python train.py --n_layer=8 --d_model=128 --n_head=4 --n_kv_head=4 --head_dim=32 --d_mlp=256 --vocab_size=2048 --activation="gelu" --norm="layernorm" --norm_place="pre" --norm_eps=1e-05 --positions="learned" --qk_norm=false --attn_scale=0.177 --bias="none" --tie_embeddings=true --parallel_block=false --init="normal" --init_std_qkv=0.0442 --init_std_o=0.0111 --init_std_up=0.0442 --init_std_down=0.0111 --optimizer="muon_variant" --lr=0.00539 --beta1=0.95 --weight_decay=0.0 --lr_head=0.00651 --warmup_steps=200 --schedule="cos" --final_lr_fraction=0.0 --batch_tokens=16384 --seq_len=1024 --doc_mask=true --train_tokens=96500000 --steps=5890 --dataset="wikipedia_en"
Each number is 500 + 25 x the weight over its row's rms, rounded and kept within 0 to 999. Layers, rows and columns count from 0. Numbers have three digits each. The size before them is the row's rms in percent of the matrix's.

# layer 4 attention query, 128x128, rms 0.143, rows 0-31, columns 0-127
108:447503507505479474473444512451539529452495509507499506495522533510528483496471481504542499506495465522473504530503464497509497515447496470513535511509509541505469523498481494533486499472486543487506503512439519502467519474504504469486478563516502512483491510496483507521472474518539516506518520522466498520553525478485490514488536535486555489444510484529522508498463487531513547481499
103:507485493528476493483534488518539471488462463477522496483532534466497498523489494527484509520530486560522513497506564508475487430466480493518478532485501512528505479465487479506519493522512503456507516452519469515475487503550499486501495478524504542524513456513554490492456494451529507515526475501534463492490475493449533511510485518526537492512517471511481466529504504511503541501519
119:492567470478563465504522504476522484499511522498450511530496471495472472536513527480516430498508507526511470474530521507505449537459509516494501508506520461502533470506516488490497532526523526503459458497515503552499483505519480513503446509490498510543511489465460531531512498510451497506522496450501520494491523467490502520512523483518466508515511471527477468506516497494538534483509
111:508543534457501518512509531510505523512516490479515500453474488468497449499449518488493468450521493546483493480502493515498510522529497532476514438523509507510488510485491523531521476526460509497478472527462519566521474517507518461505480558466497495512481520521545469483459484508535502490497528495503527492488551519482535471432528505505460507507506510501523492491517516524498512485525
108:508533536474488471508468488552503498523488476542481509492500480498487516492491510500498500460527504460500527502497482535497522485475519511458499492509482507487536469446503504512469491483499500475501511492530542525447552451516516471516471535543461514512506447503525499525529474490496470515489493477490470521535469539497477491507516545490468548562497529560492541470493477493494494511503
105:523544493530473482499531468511473474487513470500477451453525486467488507475463485483481490498489510486493500493516509563450526492529483480468510522516466532543519502515523549523542509459502513464505539496489514465517493484496497473450499519464491516524537514500473509513541508480517511481488496537474509547564521545487476502523483483487496490457510496493503461527512495549527481513501
113:532539487483482510471509502508469476500511518490504474504466501502459464464498501497483474558482495483542515519494478505502471476503518496480471502567498466544532515470484471503467485504484504460492493468476539493454468514517486477493507465522483500546533523529466519513499529517499509513525488511534493523483539518507506511503542516548529481575479470537498525496466490532522513449489
107:501467509502506501515517480482533482468473490517475472479513481481473540509532552502475473487528495492529440492479463512479500471486543446500517469488503514487487544488482504529494500459509480487528526513552487485469509488542554516494484516505472536511511483505467569545509543480522483507509539522507450483497536515452482489491477464474538468500510507533498504515513501487499483485533
106:499491454475494500485485496520518520548517513501484547506489477481524508546488499483477473528515525486542493482476528501485505548483487510516474460521524519514453500471456498466475500505532527517473483505520483498507507480504546499429491481542481509529496490558476479481540523462510511493528498480497523454481462519497532468566484458487515478474505489488517536509480532532497505492466
105:493453502530506538493519496502499512459494507521488496515464508526525534507469510564508512510507506520501511484478476496509469492499517539518512530538507523477510445461463499509486533430480493495519517500474530518427518478482506487490494484491488513489474533548477520490474471526500545458509497533538524495471480484482489493530515519525485506543505456464510481512530483546506513441508
118:525497524533495486492483514477518492492485474508487505436485520448477504469488464520465467496507543486494509514529517484444530515493507523518493536575506487522489468502501490519502523535472494470521505507481550467494535515503504458515475513487516466534487497528478458526513493446536473505482518546523511488459545518481491546494475528475495475476457525505494469488522498482476479519515
099:500471478538535520506513496471490446550511457482568504520512461516497534488527533503520517504521474513477488509500535489501481509530531483505503491491527497507528447547501485485496517534504483474495478476451515499524496475475538507498490471509514511522535529473510541481522450494452522478472499517456513500512492501491508512534541538476503508496427514485541492488509522463534467499502
107:510481517530525506499484494506520470467499528524507553495488485518511514502475485519435466488491484511522472485502508525443512514526476464500518531487542462501509471517520414495488521500515525453504476471513533517468513519495473482491555485481539504461502489511544503466517505479481473500494520466475506494556535495498519538471517536504458508464527501500511511508522523466515514466481
103:546494506493501495486509530502516539511500519519496520475481473507558512497492525514490482475532465488478468546513538511488485494488504483538449478476459493452507538469501476444532514489506523475474489485493503520469536462478476495472517526527496479516472499489480498477531533452523499535507474530489503511482482496494480538459495476519549532524473495555436500512501492520486492511549
107:504512503576456490542485493446501479491510527514524494475493469473454469477494455497502487453508510539475502484506518529487527525450528479477523474490520449488526509497498523555481502505485518541506485529487543526482495489474504518447501522465529506493546488465462521490478503518506516528533526543489520471510511523514474474524506518497490504526538470486496505503537502490522499472471
110:503499538484504492485564465518506530546485494477480494573474497516495496507502531513495583438495502513465495531508528499517477529518517461467472514478575476498502501483510445493507475542491518501496463508463495480530478515489488507488484476499503502465478497531509560514490463493503465489524506486535493515524514441527504532486504482496500505499485500499483504505483506491529494517530
108:496494483510517479527482503527522524497547527544437507428526517482491524527455492472488484486535495493509493517491516521519497498525433510528521503505498481500518478510505510498449520482472498509523502514509485460535513513494522504497493481500554515521535506448467543455480489502521438455538519535516521508484508512484492521508460523479510488503502549515504506483459483450515508485482
106:532492478450484473561492512520497488512504512502472503507499467483468510479505499513473524480482483516551491536559543488510489533508477503490515474488546462535454467511457490492498469493473511505465488515521462492499498496496508505478515484516503517517488571495515481533511513491433526446471500493500527486480533482507542488505482519510479504513505488575472462523517474535510510501514
109:482519498494510469524469438497512487516503500501521490455510566504516514492499545503509505498454496474509495483501520494499526489541466508511513481523533522467544517552518517473536486504490508470529479459500492569529523480507481468444482490457537509529470494476486491520482517478491548478503509489498466446494501488479539478539543491502533468492489483491503514546507496492515468502471
115:514502512492480491500478514502541467476491526485489470517477491534466516463469528486499483531502490506501447528459486503508500507510482509516538526486512488520507475481538562482470491498485568490503522487477527476511488498489499508497522453450505446542514509498517460505486503509492540498541528476509504488542499496503537553504519527492509508515448469497505465537435475525523490514552
113:524521498510509483499446447541505498496483535466498475490494477513480516545531461486512469510474517531528521462464512481504472490501509502500481510503491477528507442484508474498538517477495517471531485486489509501499526503510532505496543507557466544508509492476470496521478472548521505470535474512508493515555503459506538471498467534515538491464485483494478484548507440456507521499499
118:480445555475499469520518500463482490490514491487539527483507503516451455541482485471521514500541559506529520507482509534532498518511501519501514502518486503482472520533497498517491506539506520491501456539467528499495524556474488481500483505485500491506447524465528515451495499481510494516497477525454472546480482544501439498474462464500494483501483503527519500473499479524494512546471
122:479472500550447498477516484529504533438531530487553559499488458477511530492486509482534520524516534513468522520496476422525531533490532546536520514502541511473459509495499494502521508499516506497488518510496497462473499493495488484491507507485561490478465496478509484482532493453526498517480504468497501518507506526504489510436499501509444465489509520484496464503495510481503508496479
114:496511533496496491511509539483494544487477500493537541477524468567484470501554503560478490474526510501475518529499482511500527509489529478509440499464472501536493524505494485492503477512498504467472478512541468508499500456500513529481511533498471481492432516482492552506456456493486506513466501458481495523494497493456505481490472522559472495477508532478519515493513522527516533519484
122:480525478526514524492491474505478529515490480485488502498509510537499535530517437473485513518552473474532490489490502497510502513467511458508518528480444469514514528492443490449533471487439478503447540457527518528455489479491493483469525451479475510517476473527498462487535497512542500489524537500494489529526527506499516489533498515525493526505543490519511505487515521536485520494474
104:460483493511494498479513497515511452534508493537485464529518502523486526506507482499488485475506466519507460490500505481493492493526498539464481539464509541520495522485489492524488495562494476513507516532551492501437458539452478529466501558517546488513505468481467498503517463515495481457500502493507526498499484481513514495542454507507512466513519559496533519463487470495497492560511
112:483479567486493481468479503500463516489492590550536501496530474486512490501489476502465524518480456483498499501514438494531476541480500467518483554448493510534487540498479507479497506500485496518470518490470489531551477507464457528520479491489489497499501513492492501492534479468494510543470510497491464500480494485520516474504481517505470499530545488509506478524503495554460520491498
115:541524446484449483508480526524488485469507475490502508525516480494531453485495508508495531474500506530510527521543505530483458502508459492482500540500521494516531464503483529524521526502525494530429481455526506500493512511478525496499478481505507460503565494463474533493511508496546466551480531496504530496470513463478452486477492492513503483493483518498534557475532515502495465484514
106:513478521460484512506558478518502495512549481532452474525515505507504431479521494516477489522560511465511489526471540473475494500484491495516513515496481517489531480487513508511513492506513462532475457498507543476495483508462481466491484537530455532523531468499469493525456495501499516475525495535503521507539436498468536498486529472513517488490502461496447519536508527496499476489499
106:526514517499510516469493542467490474509508471504493494534465514531467479483475514467517469500521492496501490441541500474484482491531530461493544488486512513517537430526552513488483511519474461495522539517510506472506527507529505499480472509513533555494512506527478449508469474492486527490478539491528500509482441467534468494485505485520576518504508479518496515488481481495490537499500
114:501496496479499464521481524493499539520487510533503459543522539513492478537480466498513496534464480531496506493501559476511458546499527477536454499493505525493518506530487475521485526490475490447498519472487537467488473479470474536516489443465494552502520518511557486529506485500490510499531543474472485480498521531480510461485463488503495516474497518491522477546499476474506508452490
108:455492497461538519495510495482476495471541506525496490509523517561523469509518489509539517477514486450473519532514513464478516530484512491472517526536494531551488503527504481476540532482477519512472458511519483512507470425451484514514536502464540506473492488510546495480531525499466499521488506489514523532471544502487476497526437489498486479509502511543514490499486500472473525516491
# layer 4 attention key, 128x128, rms 0.139, rows 0-31, columns 0-127
106:492531496541426486492542481494545501517481543497459482494449495457495499483485532493497482505524523500515512464479477508541529506528524529468525477498464509481475469463473518526525479472498483429539516482513506482497508487469483498504500485509507517493538498517458499500487512510489508488505550485536515486505483516490539503538522504529501477521534537543468497532490465510489505465557
105:528512454482519479474493506510532475474469501446529469543520490515523499516562484540475467496471451507533490493486486512509521526492479488496469513536496491507540467560548511513465483450534483487498498486518461492511487510497503526447513451523507467504532516489524531480501507487475519510484522473517511488512498487476504463526520500530506527556496528508437495505481515519499482471504
110:471505481490507465497538493471500498477506460495462544480532442500482473509481494477478469463513475508544506515523473525513522542525515497516508499496498515525525483508504505480489500506504540493467462535501507530486480529526536512492490509480500536525506520520499524471514466537498517482471535526444499488456489541516513480506535486520458515493484479473530477461544409480529483494505
107:499531497531487415507475481480514442499509504502470530472495466473488509523484465514502504510456474486522526498544464499485547529532514482507519487522531480477510512485480476549503533465504533458517492493498543486480540480548522488493516515489502537512515515499473491542503524479505525544494497505471491498527488527495475532465544513531524494463501491468502473486475515490438505494477
097:531514519483501491487511505489507515514500450509499482520508553534440511484516483501473484516538501545482523512504495474508515518463501491475486456515539441518501512468502491496454510466468474502467502525540505536457479513507508496510484560496468496499516491526449499481502504491464515485510498494494467532493471480456508513518533467510503508512497487511519542525463486552452545489437
097:500476499512507486514516492497498485508473523498478498523535496480486510502541471475475516503511483533463488496491486462505504456530517500482439495475482520500561486470484496453547454516508480511522488467508513547547494527531490539466475502518533519539461485539485487525499532463516507479507516468535494515454494465535477518445558521525524486509462525468476528521498490494494486504504
106:532514496490506463500522497490496516484486487520514466514506495479497472528457521500511468486458478515504511530549537578486446477459536527504483538509466487520517510482508506529498470498525514497502475469512504558520522513475498492517480482484491525526584526465511517505486490525484487485512538449486514516506486501525483499475516518479452500515495444503494529488490477504489521444468
099:538515498556523461475516483472500510473505501537450467542489499502457516548564505491524505506542495528482508474532516487528523493504485486508500476475490497506567513480546529526479519497469460497510484502529524492497477496501470510508493501536468515503488493502495493506443471579487491471489455499492544471535501499481482453527512467509519535531483511478498509501498471497497493516485
101:471522506520549492539518494500478514528513511472528519529524510474499531550530513513457504524481491490479532511501526488506477476507472504539539511523495438515458518519481475485551504500475475498443485464511484504534496483534527519514466463538484505491500451481507474503501498497501471515506529523499521498510483541480492482508492495546436476471484529515494484455518464467512502464451
098:530426521449472550557491507476538529492487523489487531529526478481493493498484488516522485491520486508466475492501480533500519507495483459537498478476455487523498499485470492526525501469500491456510524455487490537537505430514526472544542507483475505523497527517514503507474496527491477486512507506508499523506501472488485491475501457552441487527501504517501508538482546476481490497516
115:553516466508484466513473508539515501532491523500510495468499479492494494501503519463505453532528496532472492491526491504458463480468493483503503499511517501508527471527491476471527477491501452479483534479478485490449503543507492472495490472538477510542542501494471461476520527512517495479503522495520507509519520508498505508506500539490565501496463441474499546533461530468527431485534
101:448498512488473545543504490531535516472525520476535524499464559560514470483494518499495506473548523525493527508505529513415516475535509528533522515522518481502516496522499462494514477516486494480490476501474492480476501539495463529485517502486524492466485519488515519486499492524496492476471484453502479504489507503518454520460506446487478514490462496470516491503491495519516473566515
107:490508499488424504501502506488526501487523500525492551462464518502506517509544473491513470518511494487500515537479507522535510468511488499516468496478544480531495498495505469472528508506510455471537513518472503500444479577510484492496540498462532464528510531479541504464521504483511552461496497491533524526523535520487484480506475514548477461518506470513496471494530448495486495499488
092:523478505511506472511527469491473515463464464476473483529494532544483500542482500539475511551473456517492515487505516487487491493501458525506484520491474487510525452462508563485483538473515513500493510497487445516498538479518483505484502475538503498541469498521479475499462506508498494518549492490494491510549469513511545445502519560531524447479496470508511502486514484490537479491525
102:459529510517449495444497508471553517471525518518454499516517498478476469477544475469496457501542539493523515492508478514504502462496519495485528496550502522493491526499476498499513498460505522478526507503511489553513505499515449506531454535526503497497497514510509472504461476483570518521491479515466495487491535499514474493465498501502475498535465486526509553494469446506468489518471
106:474535514491523492480528513484486488460511523511515494529535483547516503534466484517484528478481479530494511487502469504493515500486493539501499482457438552522522534531512469515469461491507542483490529536441515426475506490491502531535492515487555451456477525482488470498491502495470522484465536508481506500487508523500508514522474495491483499489533479460519473502477458502481501540511
108:470507486505498476542503542541475495530506495510457505458478515470484506533528469480523481550506529515519492508476506465503497522484483545541496520508517531447481485497458474478472499491518517511472432491503517521476506518480514530516514498538458472495511503484505483542489508508505491466505507478493516479525524518492505470523455445437473443514513493455479525514513518518486514471530
096:443513533495511444515515541499483477510515513502558501478507490534513480512493531504515464459522490506476540502472471526478510512487472506491467483491498501486489538505546486506480516502528496493473460479474510535534483475498473500496541513464500513526470463537505472491525512503515536524562544490490495457542530506500457513524517496537460479470463506492513441491481478500502465527501
113:501527471511491519516546506525471480552507541476504525522476492512467488506467491475483500494514467516497525446498530481495503491529515438503508459523537470503487513508515514502509493522517488495545452494475471528532518521513504524497582474515500475526494500494511469490459501465480472492445485502493485460508486502509544503510534515495500501499519524493453509486509486539518482551434
110:458486525547504501531496534510511539501462529520495525543459478465503489488512500483515515521471492511481518479479508525525498483565502526465487456517512477459501484553462496471480490500480532496511497481476508521513505493514519507487554483412476482476522500504517498478511532509463518507540469473450512525481500514528513490501519517461503489521480425541504495516484505508489507496508
112:484523464471521504502546510479486491544504556522438460506511492492533500475505539540494478536534455487502448535479473499467474512510456488472494493449511508522464507501497507485516524456509499504526486475503471519521487479456472510502473503490497471480536534520502542514519491540465504496514512503549536483484516506502515507479498480488485510494514477472457503534472491522560481491461
121:530522507509501541478497537497494526467509490509509491433489534444505467503483490520499443518515500517499512518518516470454523511489463523510472455519462517490467460506479514496532518488518487520507517530521534486482544484529518479465536537505511511498513527488474477518487506454552486484474476500495478470478488542510461525472535520460517493461508519500481473505567529501511501525492
120:471495495504502495516486483493540560477458507493512523484524537475516581483498494501500444518510504507506422469479523505506503509526532520526469514523506496538504496477507480494534450502481530467498543490460496465470523497528481511481518490501487525496502484493488472467500482480531495503528473566525474511530497518510531484524473465487537492467511476486458481535491512485517532502536
103:475478480535497511461540473501480500464536481494497495490519487474525522506499514566531530467512499526452533531507458480509511495473536503478504523486475500496510477515484477504507492449526474455495513530513491464450479469532458484504504486487490523539523487482494547475502515499504554503528466495489471544473465487464500499498505481510521476478562538455490488475524512495518485541505
108:524444475473507485519530509468506534519482523507521507509495514513505525510493545504475535455461454461509538498500516482501486505500492511495470479478471474505475497486511480462513535460489490555516521513499484553487474481449484481510490485557496518477471477487514477467543528498539541507503526477522498501533503517490473468490489459521493525537505518520530537560512457513510513463485
102:445439505535499517468483541494522499502469500516504515530525465464478506525521505512492507452472527476468478526491508478500527502447462476519513515493530506476521501489512477493503458442493459517487513488534511494518517510492508475529518512477510477507472497511446500499555495506482517531456526487515508506489533496561529499579486487468469520486545520472511495504504489468501500505518
102:503500530549485514472487481484526529456505525486510480521491484485550457492460479511500524504493510477471546509480477504504511510489497453467498526526439497480477530446526479519498536506470531517501539486506528489478473488485467502487535539491479454507496471484521474466530517498521478542522497503470534490496536516528541496478514488530529477479541500492496532494554464492504525447500
109:486511475475472431521507525473496510462493511480521499472484482508520459503509485514465495475481538482514545527526478505475502478458511461475481520547499570532554511509471461506493511539533483499481473489481486514498499499502483573487482486506488509527494487520517485546451545509500509459507525553519520536486498485489531520515458462486519530503488516523498509473504518502511509484498
105:459519453455523538540477500463497461530457523524491466499535498474506487537515486471501509470470519513526458454509491522489509476483457495525531488509440492502515502487503527491474512503492493500462503517534427536470536518492514546533500494481510465506464525518509529534503514527514473534497517504501519507496485457472465518510498489524527505503504505545496495477489450478466484494513
110:478522508455488477517474501507542450523526450497483476504503506461524524512508530511521498487479525493479497512487528499488524503488531531479515483488488494489538515483503539492519492529526490526552510508514473518486525479508529513516451489501495483511523508497532480553519519483425521492466519535503459512500516499537469463474527470504514561511495458465519490467490508537537435507519
114:482548479437511473503470520520518524528465524445507519511475497500503532484506479470506518494473476515480516509540467474494510533535495489521489517488472547534494477510469475474497493528476495521539512511496495512498487480481436492524516476467529488482513513494496526477507510476498489490510478499532515488490521460524460485508532479536455537483499526456566502470548506538532505461531
115:463493486478448488531502526475509500497494486514551509480477492493483493503471494502501507452539506506477510518510551516496522514456511517506496480468462506506508516487471487460496498474521512544532532505506513511528509554502487471512524457507482479461466482506487531490524507485560514488519532499498514480499417503511528488473457549515480514434530526521541505475516532504525495512529
# layer 4 attention value, 128x128, rms 0.133, rows 0-22, columns 0-127
119:497491478553513523441503484544546537540489497501481510491514544523508496510482485502517535476479519527498505548459523477451486543525521467513520480536493458519507536485501471473523514497498485490502467495485542535523496533520503505515507472497541450522508502503443478473483486517513435492500512491460531492499533477490478523498489486523495470462507524478470514537495482508486466471489
105:503505518471499496494514493449522501508497498475457500499498502527519504555477525531495528537498473473519514513523517516518527515458533470520526487577503456503460446493497480465512495520513508486527484519501444475490483536501541465497538507500499526468491516470479493512488487511509500519526460468474564461493546458520470512508487466499494496501508460453473511505495546508501510511523
112:504468542540556496508521504561541457500548524468502497492459502515491537442512504486498519465509469494541496536483507485491521510518484504503524513497475510472469483508499531496507529502493513473522537485497494506494521539475465472498474500525516520517508489495495486479480497510483567473454493484506500464474508465444547533446464523493455538527517508524504513501499493482490469507497
114:503474495493491464491496532579510532488560494499475483511516542512551431503537475474502509496528477489446525505490532503539502516458467507478498489503504476515457466500487478475495523484483526527499503484477481514493503501481520507519482510496524507497510496479522536497486515519546448484504508494492470489497477529450481483528579515507504475490478485502464522496520489494525470503555
111:495536494480524511493465472505479501487477509471480522470481516500491508518506469547463476552504505458488531501507473556500539461487533537512500491478439484455482454513524522491527476479509495509486487503466497529521471515511509473528503531530496510467495511487495442520501540486511499544488483487460535538486525491538474524479505476524487554465516491507501502511507434501530505497530
111:493519527513456499469482478456531467539517526497531499507476497476470494461543501508513475475530504491478516482499471495481512520472504491483465536473518509556484544527491531527520536488516479534490506538446470484488479499527523531501493497504517442499518529507502496488527453503526486587531495476478483472537468483505514512495524493472497517487479497465528504504504492453527498515541
111:494506473524492509477502478485529513550475511489502481477506509503534507484487514520504466496438502512527560494529517489474504507510494462484500464477514486524473513499531504526527487477526502449470476482487499540506476497502468470496501541465503482465491486449529449490555526535536488497457528528543462473474543473526465470481493475502529538529499523508513540473492491479532492491519
111:539478471482507549522489506548512511483544493514431538504480479467543485535481466511540472510493464489561477480462500504508505458492507507479477527525519497538532509519502534538506528509503491504474491529539519474542444509510493488479458507530487456501501491484501540460500503469515481470503502476477488501514500559484476513493467502497473544494488478481512478518496519473477487482508
109:511510494500472519476499495486508488492526519473513505499499497542465504510537461521489473517503521497514485486478516521472468487502484495545407520492438503493484477457529543487504544509511493550498449487506482516463481479500478492516559500471479480495489545494442538498528513477515499503536491524504522527487524466487489515529487480481497567478480510542502528525491525531488512486506
114:529535433485487445493508529524488528526582522525478463499471473498535532508521509521487514473502506471504467468503477534508507506494481515480483503503491461450465537503475476490515497469475439486497490507523469535462505512519522493513511511480557503472477485518498510515523465486498522525513456523500536517519519522465473499481495485489507518517520536502532502457504503538511490492461
122:478509536494498500453471516549506491507494488513523521483545558518502531493487488514482474527544496474488515500500499501487493505521476452474506533481449521503554457517454553509502424528501450498522489549514499533491508460479494514464538480533497479465469484517487510511483516481473540479506489481478483472476524541499530519490548462501513486509494498495513504502509503529514521486501
107:495472505498521496505509520521468506480464524454485536517471492461496486484530476488511495452538542463530473520494482490476526503502527557489498464509487470561494504519507510526478511480557492492509530494524535490474524493488495551524496464538510475463498476507503509534441487486457482534532502490523500514533496498515473522461539500499504496551545508480496490468472486509523472468527
104:514552487517500491464468493497528465558534510502521521502533518534508529504502451511513497490479512471514522469496497509483479482496514493431510531517539481503486499504465470450475500525477477523492503494544505511493543515513463476510536483511513548490458488487495475491471488492505484468483526489522490508498471499517580474533513493489446490529519488518473527486531500513485534502563
121:485529486475499476501498479510491528500497526521466463510508473498519496519537501508503546491460510506531489476512469542507449510497485458514489522500481511479465502489553582522496499537479469522521556499433539505481471546486475503546498476514463502504495497516484501545542487485484484490471507501498485497535500507529533508492505525491499481486486516489457498492529482482432475538495
106:519438502527447479505508506516528477478471504528510481524525538516496544527502498533503504503470504510520494453509513489478532478479459522515506501480502487508535550532502493507517489485532519539481457477508514484474488511525462473503530487455514521511510466477511472490515501469504524464501508491463502447453557521555527482488499517513501470526484491475535545517541512532531529477482
117:454506484482515486539522489494479458519494538547548475532512476519502474466528508516573463515518499522559485486508471526516538502501537496488478480512490486507484501513523501481496483475478514526540488521507505529457509455564498480454518558499528539466493491504475458475523500478496513445504529527510514518486492485509498484527461507504476505496481490489458494481511540494484505489504
115:464516473499517489490485499509520518489502484462529574501512482438542477516494532494496476491499528495494509503520549480519506504493502504537502502498510453495505529525507524433494475478538539511502496501480469455537498482519497523543506496521458543527529524543466460452496496515499519493448475459476495519497516470496508501472497468539476496520479487471482474522472529501482497473538
106:491520478509544498494489488503526539491518555480471459511544502494489516494511543474488508465495508505527469508458527506471488502498514538501527495498496497468524459531542456504506499458528508502489494479444470543526539485520479509496546515477474511496465495514547510479479486472480532476529506504494488532504462538521466505502490471485511469472462465489543485502450521491516524542545
105:448491494486490523505506492530504520518487512554456455512475504484515496491485512518481502441473521518518529479519510509504469538473507497459454492547550460530502504477460484461503469506514457490507519488457551485507522518498500501515505497479540492489449512469495595512523518497508512480520524509539474516470509487505484486465495442490519494510495495496489506490522497488495536475483
114:508493512479487495552483498432503517507485460501458516524465518480472504501480560487488516511489476479547508496502464518489517531514539525508511510534490490518490486522514469454492495433475509517476491512500526523485489437510512533541497485504550476516478506487559461548487536483528456533499494527491492520465521510531520471490508505486516531513460492487477516495483503477503487489458
108:515495528508508459478502471520475516497529529525469547492496506497459513513511479520513481530513462502552480507463518492518476488471517505488521481503547466504483520532489487517517536509510444482505554514508518438514525493533430523485495523498516506524491469490500466530493514523464519532454539494493505512485465505505471507495488482500445547469474472530549524512488511503531508464506
110:478492504523534555497514533502493539492488494508516490484540505480461532488561511501474464495498486486569510478496483496485517506485470510516484540522469535498493488489520497511479496464489498508546429473493515468494523550529498525537526454491505500489510488457507486535467464516513491507470440491530458523482511479480465481514502530503489467521493490488550518524528493477513498537477
103:514513500496474488458508505512461509503502522507481512538502463492494507527467530510473464508521488458502509431508533535503524533481479505529525493464490507494472480492501516473501486502509495473556511498536489523498487546503479495471477541465530477482475513468533474488495469463530481507507495452514547556479565514498526551531507493538513510517504545487508493479519473535487468467490
# layer 4 attention output (transposed), 128x128, rms 0.115, rows 0-21, columns 0-127
113:529482479514505484486487521495520480466507481511477504524501457468500496438498488508527488479497539500464431508545514523528527450530530498505488540516487468514512503448525532527465508506490500522501502479528476495503489492529470497484514528530479475501495507503495529486532533527481519513502484491489445546495495509483489474536510492528478535537519458503533489442516527521476428527500
109:502490512482498486512461497523511509505507501463516478514483530487444427504485457461528489556495543496503490516547509528492488470496468476494519523527505533471518505514501500528499497532463508470513525506472449484545496481532482486515505520501505501458491554522498471491509532509484490484494505519503472433464501478519516498502452545481548526555509502524520503467511495513452493511503
109:488537464505490520475525457487482485505494503491491501526529467523510502525486484476502520511505474494497482518478512477465463506529536492474558503499508487528491486507471501499513456507532482517500475498529526452490520461562514534474478472459476520492533501491505497479515546514472476519460551548466501547507447521477484506483481493496526541462523517489528555490502539498511478456507
112:529512507461525504473495497477545493424465484490528524489446493537503591511479512449488482494516516485481511512504519526480492424533486502472507492483487479526509499489535492480514517511505515522508553487541510508512478516529514500479489499513520502513510491523513502520508489466453437495493490462515460480499521496485490505480495478506506512505518494499562484508505466478483521518551
113:466468482485484462515484484539551506529497516481515498523486510517516490500488470491515463513502549513507516487511523526508497501505527481525527485554512513527513483543464481553493483442461501469510529496492483481527504493477503519513531478528494495488492539487534500479444465487479506431505527499517531468477486504457496495544472457478501485532502482496514560498464474494520458532500
120:482513488445535481528502513537507514478510493512475498478506466484473499510514506528482528521480511463568530480530516487539501532514465504530458447486490497458455456489501506523474497474472517498475519460539516519516486486489506493509512484522481514528462468498497495507474495519492537490540512516533481556478503487465431492499488544536513473534478533519513498497503509549474513514496
110:518499501503464492544473512539526503485486489501445499507523499493475506498503474519529521495494526527491495521463475503546501522483477525523527484523494493486533479458503509497499496514508551504497513530521479520522520434506542529498536526515492445492501524496471527472495501511505483482519436479470542564499436502492519509504464450481461451487519478521534505505490482476467524504522
106:533507514522457484456553478507530507502508470483554477527538504486481484487455529531498566489463489491465515491529496505496531503460521473464490468505509472495502506509469515514494500497479512490515516517454485529503503489492476514504480479512492481515498485493542470477479478467480474537480504529495473470508509444493515452504546527551548523495542486503531512498494527522526499561500
110:427511506498489458485491476502541484493511483502517471543481494480514511461495506515490438479497493553494522523548486505535532560525510455494491482475537543553496486475479474533466465517468510431523568486493471492516500525515500516484480542500496517508510482496496496458505483498475507505531511505475510500518522518516515486484495503533475487499483485485485532523496477527483514476527
114:495514520531471527459466501540496513521496505502497490513488475484514462464523498474482480544455511527492511489488483500515469463540474491488495509518486536527499507525540490487457537514525554496490531521460525466535440511462467496479527498464526492499512453464520475554498472501480481449514511528486494503498486501490501528515523522510532506521536468500499531545490463480483508479550
126:464490472524507445482501493463503536467475533521455513500468432489517477542507522505527478518518501514526498448506458487505508530536534524509502478519513483508465523512510486495522519483483502523483490541482525504512513507503519511509480525474498521454532534546516485470497530508498476506492487535494487483464557523466503451542446486505509498532505506452495483521511467463511506539481
109:487500468513476480515480522479492501529497532484489525515487480502503443496526507516466506484494472516519499513505533520458503469519505449486490485456485505507507505519526483475536502499500567490497476486482469519515496496527503482451545481514490459500453483483484464509545516465504522487504557538546458481528482558470520476526515488493483495451513505519509522517513500558544531534507
113:484447498470537507502521534514478517463529510552496503514510421459516483503521501443514518496511537533484498521484484507515506494491494472535513497510450511533511478523487530497511524537519496520514509485475484491511501508503495514458483473498527517449519515490515525536526502510505473473520487513516516471481526446484510494499484506485543493460456470525509467517508538501414505473522
129:527527473522489516488515504470515480451523487487533495473499485447487485489492493529512516528504482543518504526467466532496531503463503504494468492533505515519513462528456466523500524457527487502504461478512501525500494495512473462497512485489513520514510574463511548475485532510540532493497536485484495507472497496460473494499540494490479498533548485525487493460522472542505545434502
108:519504509499503502528526502472464538495508504489427492504491512521498519482504519547498509494505515527483464496510473473472484487514536479506480493465490512500558507472491501547512494501475532508517487517439497505515548447468521500516428551484509512486521477529484512492530464527527520529509471482527515531464536468498497501518496446526504506500495493454534472503469523471455513477505
118:515449525512486497492503501527474547487458511436504529502515517511507510479494502515444548502470508524488494480506516494504487523498467486518486513512526525513514491495491486498482494518536500508455536535477495453542495549478498529469491501520446503504488522489494531521491488524543518546528483501506553494487508494469461481442495500479518531479457494469486449520567494478504477495521
119:504492530483540531494475516514513530543494460471512487519484525516479541453535446471506533503514484534483540488490513469457469521478523492508490470480525539524510490510514497487490476471474411523515492528496482536464518490499483468542484511477514469477478524545504521470554518475503498495501475498502483501504506517475474510541472503481497509522495504483564497496511524522495458524481
114:470500472508489481497514524491502508495469441476544457517462500481503529464481460494487485492482494467492509494520478507508506539461525506470497547488482534545491498473550546511516489511471531510526470498539497491535510499478547494488495519517480540486505485524498488539554488519534489490480506537499511474523487567468478495548487475517511486478519527470499500460475477482529535461480
102:499498453550531495490514501497484505445483483487507512487518503471473529469549492492492484499483464512489509495471492522519517485527502512497541560520480460508518464469519531474535541489486534504470515509488473551510494506528530513466506470473502504501434486524498475482516536489500509513481478488483529486492502474534509477505546550549516477530501426529467471525486484493487507498515
117:473491503519473513503540511519501473515521491479535530488508498497487485491494504511494546466488512474520502481479539507509495501502482517491519523482520503454505483486528475564516520464507467464502521528499471467492483462457524495450526530559509511549457544500454514483523488526466511492457512484495473468496531518485549531520533521495507480483479511460525477515456472459485499521546
117:476500516520523519508533487501472482499497473523531481523535478504535506473524459538508520473499490527464515505512498526500529498465480476464451513480463515494494482534487493515515493448527541549508481451475481500479447486483516542498529512502488469487487491464496523517465532497489474479495494499492530515525497485513522489558419521472560482497510516500505521495477538504476522549495
113:525537519469515474490488513430474506519512519525497461503464491501491475517467461503528518479446507494508492452500495489532458491516523448498516490515441530538478465493476520506524552522521500513470543465470501497496517447525513521489503497493538508507485536512469477504504487507492523517463525542506543505515501530511527490505547486524480478496513515460537472478490501497515505466540